Each number is 500 + 25 x the weight over its row's rms, rounded and kept within 0 to 999. Layers, rows and columns count from 0. Numbers have three digits each. The size before them is the row's rms in percent of the matrix's.

# down: layer 7 MLP down (transposed), 192x96, rms 0.313, rows 38-59, columns 0-95
# gate: layer 7 MLP gate, 192x96, rms 0.314, rows 39-59, columns 0-95
# up: layer 7 MLP up, 192x96, rms 0.331, rows 39-59, columns 0-95
down38 109:497464530528511521504501515522466512465485495485502477475458519496500501445529442504530508550525484507478490492464530474457489492509515461513491478457526454496459470470489490435515487493525474510483525530481516490533474515512501492490494510489498498485510496473518515472480564512517503552
gate39 101:526539490498493510490518533491516510472499555490519420532477501491507511502463484489532489538484507507441453539501511469459517513491471547495510508510477519491494473537508495487542510532530522504491499458481513496479502500502512465524472533480478509508518480519427514513465485487518477511
up39 107:531517461520517502497520511518479461498498471498542468492490499478507491519515521445469495487484475493525531491508490491489523495553465504520538527511464466486514468531471527534540482518533482491503474533489468519507460435480496526468466476516554546520509482519488478496458511485487515497
down39 099:469479490502502525480489488552459494460468451431453550546502491478543551482471487500519493485504493479484525499515515502494485498524494485515488492492473532479519503501470491519508508510495516528530504505483504474485493503522496477494429504488522501525495524538540509508464510465526529556
gate40 102:493479503487547471517486481521521483498498531504481475555518537451504550534465493506494539500493535473476520473539486505506457494496536569510450525540510527484511498444468515477465504524496508536480499515486530517491523525457496511522485468502480502488491502502506457503500472510472501502
up40 105:523503453543480491465507498488470520515504478503446536500497520481509544498525496516518520484536487469537477502519528514531466498524485507519517527486445511529486458509524489501491445485498494523509465520504523494517536473508542446518451480462518499466489502534469482489500519472484464469
down40 108:494484479502514550494443498513513495479522490481477500494555504548454483505556494487503506506498497499500509514496512547503499477477513539463468508515458482482511488480549553526514503495498566487512446492487524510499487517505541533480462515486466465498466537526507487508474523481505466489
gate41 116:519524505511527498521503479494541455508505528533495508509496466478480458531479481470498477562502514531492504535531506447552505484492505493515509520549507470488488541570529493491512502483506516547448509472471452454496481535467514511494528490493503485508501475465488472510482494496499495508
up41 105:465487465540453477546490516525503486456461511480485496517443483525502499486489520505506500502512537502501499469497525492506520467501528515474496491432489505491496489491494479529567468477499502501519472502502487493500497518478531494515529528524502500552526488435467477515557508545508476509
down41 097:526485532461504534474489496501516489510463518474475473476523525482517491486482484507482512507550494548534494492511459498484532487477496530539485500471520526523501492509487508519493502507478453548534431539464534543527486513540516545517520483494479476477441538503476510501477498496510501478
gate42 114:488513554443482483506498510461483511479520470497494481501486480499492532493461487512527497499567497477463512529529539512515526510546485541523474537486473506516519517504528468514502470471481519490544493516451495497545514513487448481491482516524486465504474544459480516505495506516454516499
up42 104:501497521523525460529493478488512498489491539524478468507469514477473464512570472499516556442563512488488504536483495477504471466497487489472514488525528475486491516460478463519479518505489459530491538496517498481523520532490487480492526518495531542459479524521517478528499485476477509492
down42 100:558513495497538490493539506492461492521502512482486508530512511518526488464537522467485509490536530526508508495443508478536530510506507524437527486539514508499511479550525490488495463515504537475484522495504509491486501509505523458518455528523519520464490511458464511467534463515501552483
gate43 101:526524511483541483461517478498478491463539490499469514503504525523478432491463519482473546444513503521460533513473475472531490523530519459508476512523493519512528530488488485484539532507492509507502519523468505466457493507524493504454492495511499526507486454498526515539532509497487526454
up43 101:483472494540517483500506518501530506495551530474486484499490503486431490490536496481508512510450451488528538517515502495543447484503477518479490474483527493494506475514519513557513512514513510495473518492539449493526499519484504508516468480475483451539497483503542476455491560496495499474
down43 101:526535488456500530521509544454514461462491500489460520505510499561511506518509503520489495475430504485461499520549510455493484528529509480507469514487501508483494519503485468505513477475464468534487494487467488489513487515478487481453501534515523554477547522471512497540506510483528495505
gate44 095:472481491538535502488495517545501523467516542548491477446501544511525498481498536510535484496470524491514477504495500532411486500468502516472505514492486505541477552513526502477490526480499493493472498495488503513511502510508522512504526518476538486514491467478537485451511478486503540556
up44 085:489488542527483498488551489511452448512450491516498487527502497510467500515512491541526517531503445535557492480490476514469467484504521516522504474497486463476468464505478477524498470531514574493490493506515513491490520494536531526487500487469523446484511488523478474512486524527505485487
down44 095:482492513472536477508498499516495551507500540507505537466512467503528488493509514496464495496518525493478485483468502491472494487424504499496482506470479522528492529477525497521524494455490518498442484531520503470545489523481523534517479523481528498484534458473487512478511452480561550524
gate45 097:481490515456473517532527509510527488515502478472487486506494491517503517484481502528548509485515540529517577493540456523459486516458505493488482444493447554517484514511500467534483490520487511468493511499454479480475506491478496539470517486508510518496525469515527508463496530496465460496
up45 097:476532520459442516519491487530522516536465486459505510530502505514510504490481471529515510493423520469491497483518454482462508552473537467510496475501515543488459495524521505502496530477541513481520446477506495534512457509507476490492475518498504482540509505517499489544506525493509491471
down45 099:539475508512493491501544498455481487510501531499549516514532454469527486494556503529482469487507510534523485489516484514498505536475501509464495490500496507521493528556478493470527527440499508439464494537509545495513515449471498518496513530482497468524508495481505510487466512462476465505
gate46 097:488523481507497547544473507509503493502498520482464505516471492464499478511479479444498543500497528481493476488526538509497500531508537500531453524501471454498522513520507519532491517468494490540498529525485535520471531527469492527497499482502483454504503522486518456515421534519459519474
up46 094:502536470501495474497528480509500470516489521493504532480538524520495533472489485518465498515517457482452487508558460492518509518518526521514566475504504493489500495493505504473459552523484508527520485475537520468502437471530487494469485523546485544490482503485497500472529488533482539523
down46 097:520451511484514520519547507479502516462517506498460455519483521476467544530525473444500512499515508481544538521509524497485546486500499485500512538493490540502492514532498508529519542483550509524472530503507552516480495542504516506526486492471526509506527458502459498520456485486497463502
gate47 106:519527481492464480493509467500532465487537455512483501500516526516478474510540544463538503530485527491500500502553491463538465475508537502519485492535476507491499545508523522481479528497503474496482520478484499496509501520460546518510480472534542514514452522474488474536459448521476504510
up47 108:492468512532466500542505496456503466482489482490523517512480524514488503510485521521491554492505440519520532484491501481515524490505451518472459479509446479496528456473497520486536448515512486502508482525492493526504513474516546535461498509536522517536518513474481545516503544504475542494
down47 111:518507492456532470488505445487552466519474476492498549516515524451502480464494533505525531460529499522504498506523472481510527526490453490472496504522475471530531507494499509504479478513509524534498502531513496478515510483528519469518500473548492527480496521536480452504457448534472518483
gate48 104:493539500468550491488495533485568467489504483489490519531519477506552507488503499447504499505508517464463506515477467500527475457493482565511495496461479464509512480492477504471507539495510525520513504494457485489496515436532498480485541490549490487491504491493497528458508495493487521458
up48 103:485503518532541519506543484509517537487538498504512514451507434502494510546486492499501511487542532477470466484484480509503499536520510509515515454497471509523518476512501467482525492478444464492485519485497513470489483486483526532535456466469482500468532536487491499518460537516540539523
down48 103:534498521517452505495477477533462469530525489471471515529476562508486487428501511476508531488501474517506494519512501470492513504517499471506480496492498540496526495470543531489460497506497496489543482484508489504441518535520494512544480460497482498508506505516513437462489521522532518540
gate49 101:477475511550502504499502470489503504518458495515487452499514450519538447510497522476498542516567536499484456480476541491478475503513523515500504496487501512480521581505464502505470537503482498484491486520501470491536482522500556496480513458504486503480498518538496479526473497521485499535
up49 103:459513471466493496486488472502528511453480473490510496493498511501463521540505496490549546514451522504519507484488492487504527532481514502492480499500499487494515477517487547537479508469492486528504542528468529508551546460561519498516458458522534505486464477508474506476459498522506465525
down49 099:499508475484462441469514475540521479540513450505447481514507517489481500502532497495501487489480452474503516486506449505517512511500479481529493496466471549464500472524486535509496513495508486500539522465501547464472505509463506497489528444487509439507507502511502519505554482491491534509
gate50 097:481509491489511551549532503505517512505492514517509459485498471492465525504481491521502553531519486488496470535534549494506495473510506473463457514502515519483484519507451498502460501529479500512495490468549515478492462509564521538542489503471460489483457463472508507499512479536500472468
up50 099:473544490512474558513457510497520532462525485478476481460524495440525510483511480512492524487505520504510484493508532525473497512493512480527482515505495481508518506532519437553505522557506479482482501526477506503495475510452481510510473462499507534496487484538484517527511497533529443461
down50 101:486505448482490529533530504500508506517483500475466504511492502467540453531473488486549527491533496486512531505474515512491475513494477472472489484552438505469504513545505514437532493556497479480524507456502508533527494483516526485478510518483455515473475484476486481502498501475533513537
gate51 100:493521462506516519480496475486495543474473462498484492527551488510500451524524509487519479529465489527431509523506495504492482519499519534526511533497529487488451524496517485476519497465485550470505455517458507456493513515484472460464509473526476489513497522474510454481515504539529501526
up51 107:525471463539497485511585484502472500517489532536540484523503510516488458474507485497526529525467505496481487518495499505534498481491510545462519550498522490499467491497505539495510515479496503456454494529469505500493471496549498483470522516507495521565499488470507451502512517489508453512
down51 113:490499547484484500492395518510497502543503520522519521483493505460509497482495535507518516510535494516521515518507481525453520525543493468486528489540543464513517522470475511521501512512532451526520491509539496502546485466491519527522497487513529533493484504534522518521464493486518495523
gate52 104:512451495542541450469530505521511488503472530476474488504472537466501526498473473474469497521550500485473513473492518495498503495492539474490503552503465534473499530513515487548541532487495502496465502461483534424509495519495483535518465517506486485535509516506472492495523491478496474505
up52 097:482482537486515547498501482495470491498500490504489479491504553478494478511495488550485514499510521525487501505494540508488472509489493559497535526509486530492472499469484491506540489468491532476552439504527402524532516526466527471466499474482544509498506497511488486492500502518494461489
down52 094:509520452500523506564508485449487495547502510486507495494495516494499471517520455508525517471529464514517471508468485496479463501524485487509489511508540554498472488482487503467505516498528516519473524479483548570524441516529528498512537510507502479503474532504477527463493460489468493505
gate53 100:502512485500503532450493488520522503529489513492530472506493501469458470541530495495457502477526452510493483561517507489466513503506514526531493530513502541471498530525499500510489541523552535534505457517508527504492497472485509485437510413492491526479521487483506509502528514490493496475
up53 106:458452488497491511536528534508486488517478490546505490493541520470447492507497554538505492508511492512480486503510473500532529513481505538494488505509526489468510483473524456503526470467518515504525439491516520481515490496487503506528510495511523518468563510507459474469496531440473506456
down53 101:538489496514477516454531507552532493502509502495480433510480487478453489489431490517523462495530468527493493504522492501514519511538522536481505494484524491482500479540445472490487447491531481530558493440518507529515496511483490505494459517506478489490495487497499478512504520476501527518
gate54 096:493479512492500506516554514497501505501498499466482510479459486550466491515510521498456526509481547460461521546542531528531531449501505514476489486496492510531517531502504511514496528446445483523498471533501487509475486540507507516520500474507517454503472501483489493488499549555459506505
up54 095:472497530500525555486540495508522472469510506456506455509528500493535531506500521470477523528510508453493504551486508495503528456499458465489520479469452493513516531500542482486470513472526488454522517495466472524548523470507509506480519479528537476482491498494502536487490489520471543507
down54 098:476509515506493487468546468463504465513495487489532476469525526499486537540481488502497500498475493507510513540539527458524494516531506516500545491533515498477507483515502532488514512500500387497467491543532528529483499495522519485518479515542504472525472535497508494475527513490469476488
gate55 095:483501491487568513514561503494538526513552477513515511471510518529501497475458500479490469460474540550503506499498478486487498519495546493489451530498508480473472500492545480481466481476501472517501451480479525473478479480507519472492539493501498526505458483466484487522498487528518452495
up55 089:480477516517496489524507494461449449508504461485552483517485471506488528539522497497527505489509493524526521504463522485526478518510496537499522497504513496508532465522505469490494510539483491539519441513503540544522479529529466544452499461465483491501514447514496496522514519546476518507
down55 095:522475501499507470489543484510481479496487496538489458510474489459481535506453540529488475436489514471510505515521531509532529453504526508463509539502501541497506500516520507450510526473473525459490521499528525536531514505503522521535518490480500484516481568495490521533523525511513529479
gate56 110:509457552511457482481498511489492496491512467503531510476446516461473514483490515517520455485517479488519523507500526523505499525538532464519472501552454474513468502478457515512548492530520493535467471541490520475457490507491483526512516479533510496489536528479501488521484491540474476467
up56 113:479515499513491491486483472516543473503493496516538492496478484499499487507512476499494496515511487497537522506524498464518520463483533545454510496493481469507498542481537543480449436468474534488489489536501458539511521514464521480500469489466569492518452477541505531491517467490511506517
down56 105:462502519501454524536487423521467497512492538496552544492524518499514496470530487479454523519504497509482510514461512489489526529484544522521504503533463511522503498461509458528462473498475514482499488496522479506488502524481498534526507483544511526476551546511474504508476473531503514505
gate57 097:517524561491486504509506521499441497469512506481493478457491534474525490474505484524497510484541532483430493470501545508493500474488506505487480502480559505481483536472509500510539474541489499523548513466480530541486482524473511493482484460470539490512473476526493492504469505505536530493
up57 094:491461501490493522525523516500471510488494513504527524528462491490497504527508523504459533531489451536476515521531500510502486470472537476543442516538483504494464458506474481514493539501467513523473529515528508476499501510512484500492515451516471541518446464550498499511534529451491491521
down57 096:492552516516538512492548480524488517530524506484475531478512449526477478501510485464506481509496485542519508505496500499506520520513496487512462504460465506487483476491517483470544518465511499480484482499503510484492460552458452480490446462468519471480528518537528484486531490512538449473
gate58 093:502499504505512519527516458464482518471504484481512491485527515488513509471500473473521513502514521485520515567526505547511586482492494531478525526469512457518514505446508504519474534504523515513503480521467508457484475497516464511510445543505489482518456534506462479488503487530486516523
up58 090:486471569511521482473511514451538535482522482475503527528502489509464508511535492554527487509495483453504508482538474488503494506482518498512469493486507474451503514508503486471519523501492485515492493485517531507488520518455534488561525495545490463488492461511427515549505487491509503501
down58 099:486507603511498514492530490503469492546474498512505483519493497516434539464515497530509536491503464489536492480483489515537514510487518507508515456556513482476474498493494518473523479530488527505517532467510487473487534505516515493477541507502473476506472521489487508501470532441508490497
gate59 109:486540513478538498542527514534512557439475498477510481448510481509495515482479524478518509512504500482457515462481404489542504484515483488510524524486512476516519519463525462501513515475513523488516524468519485501491473538487532548488514494516503490482505470484509500520484516524475517489
up59 103:492464478483518503538519520500458493553512498521502535505471470491460443504502475522466454487514468508507498529537519531486470504486497495476505534503521505536440481509475488489483493509476479480483474523509488562505523522498473527479487489510444506516487468483496496574469524498504489495
down59 100:507477490492525482545491510498475460495526526507437480534504495486465520487511513510469453496497511487489504494459475525543515473485509509519519501540499488493502502495521486480454456516528506479530514504485530537520504521494482508526485512501517470552512449539529483484495561536541480444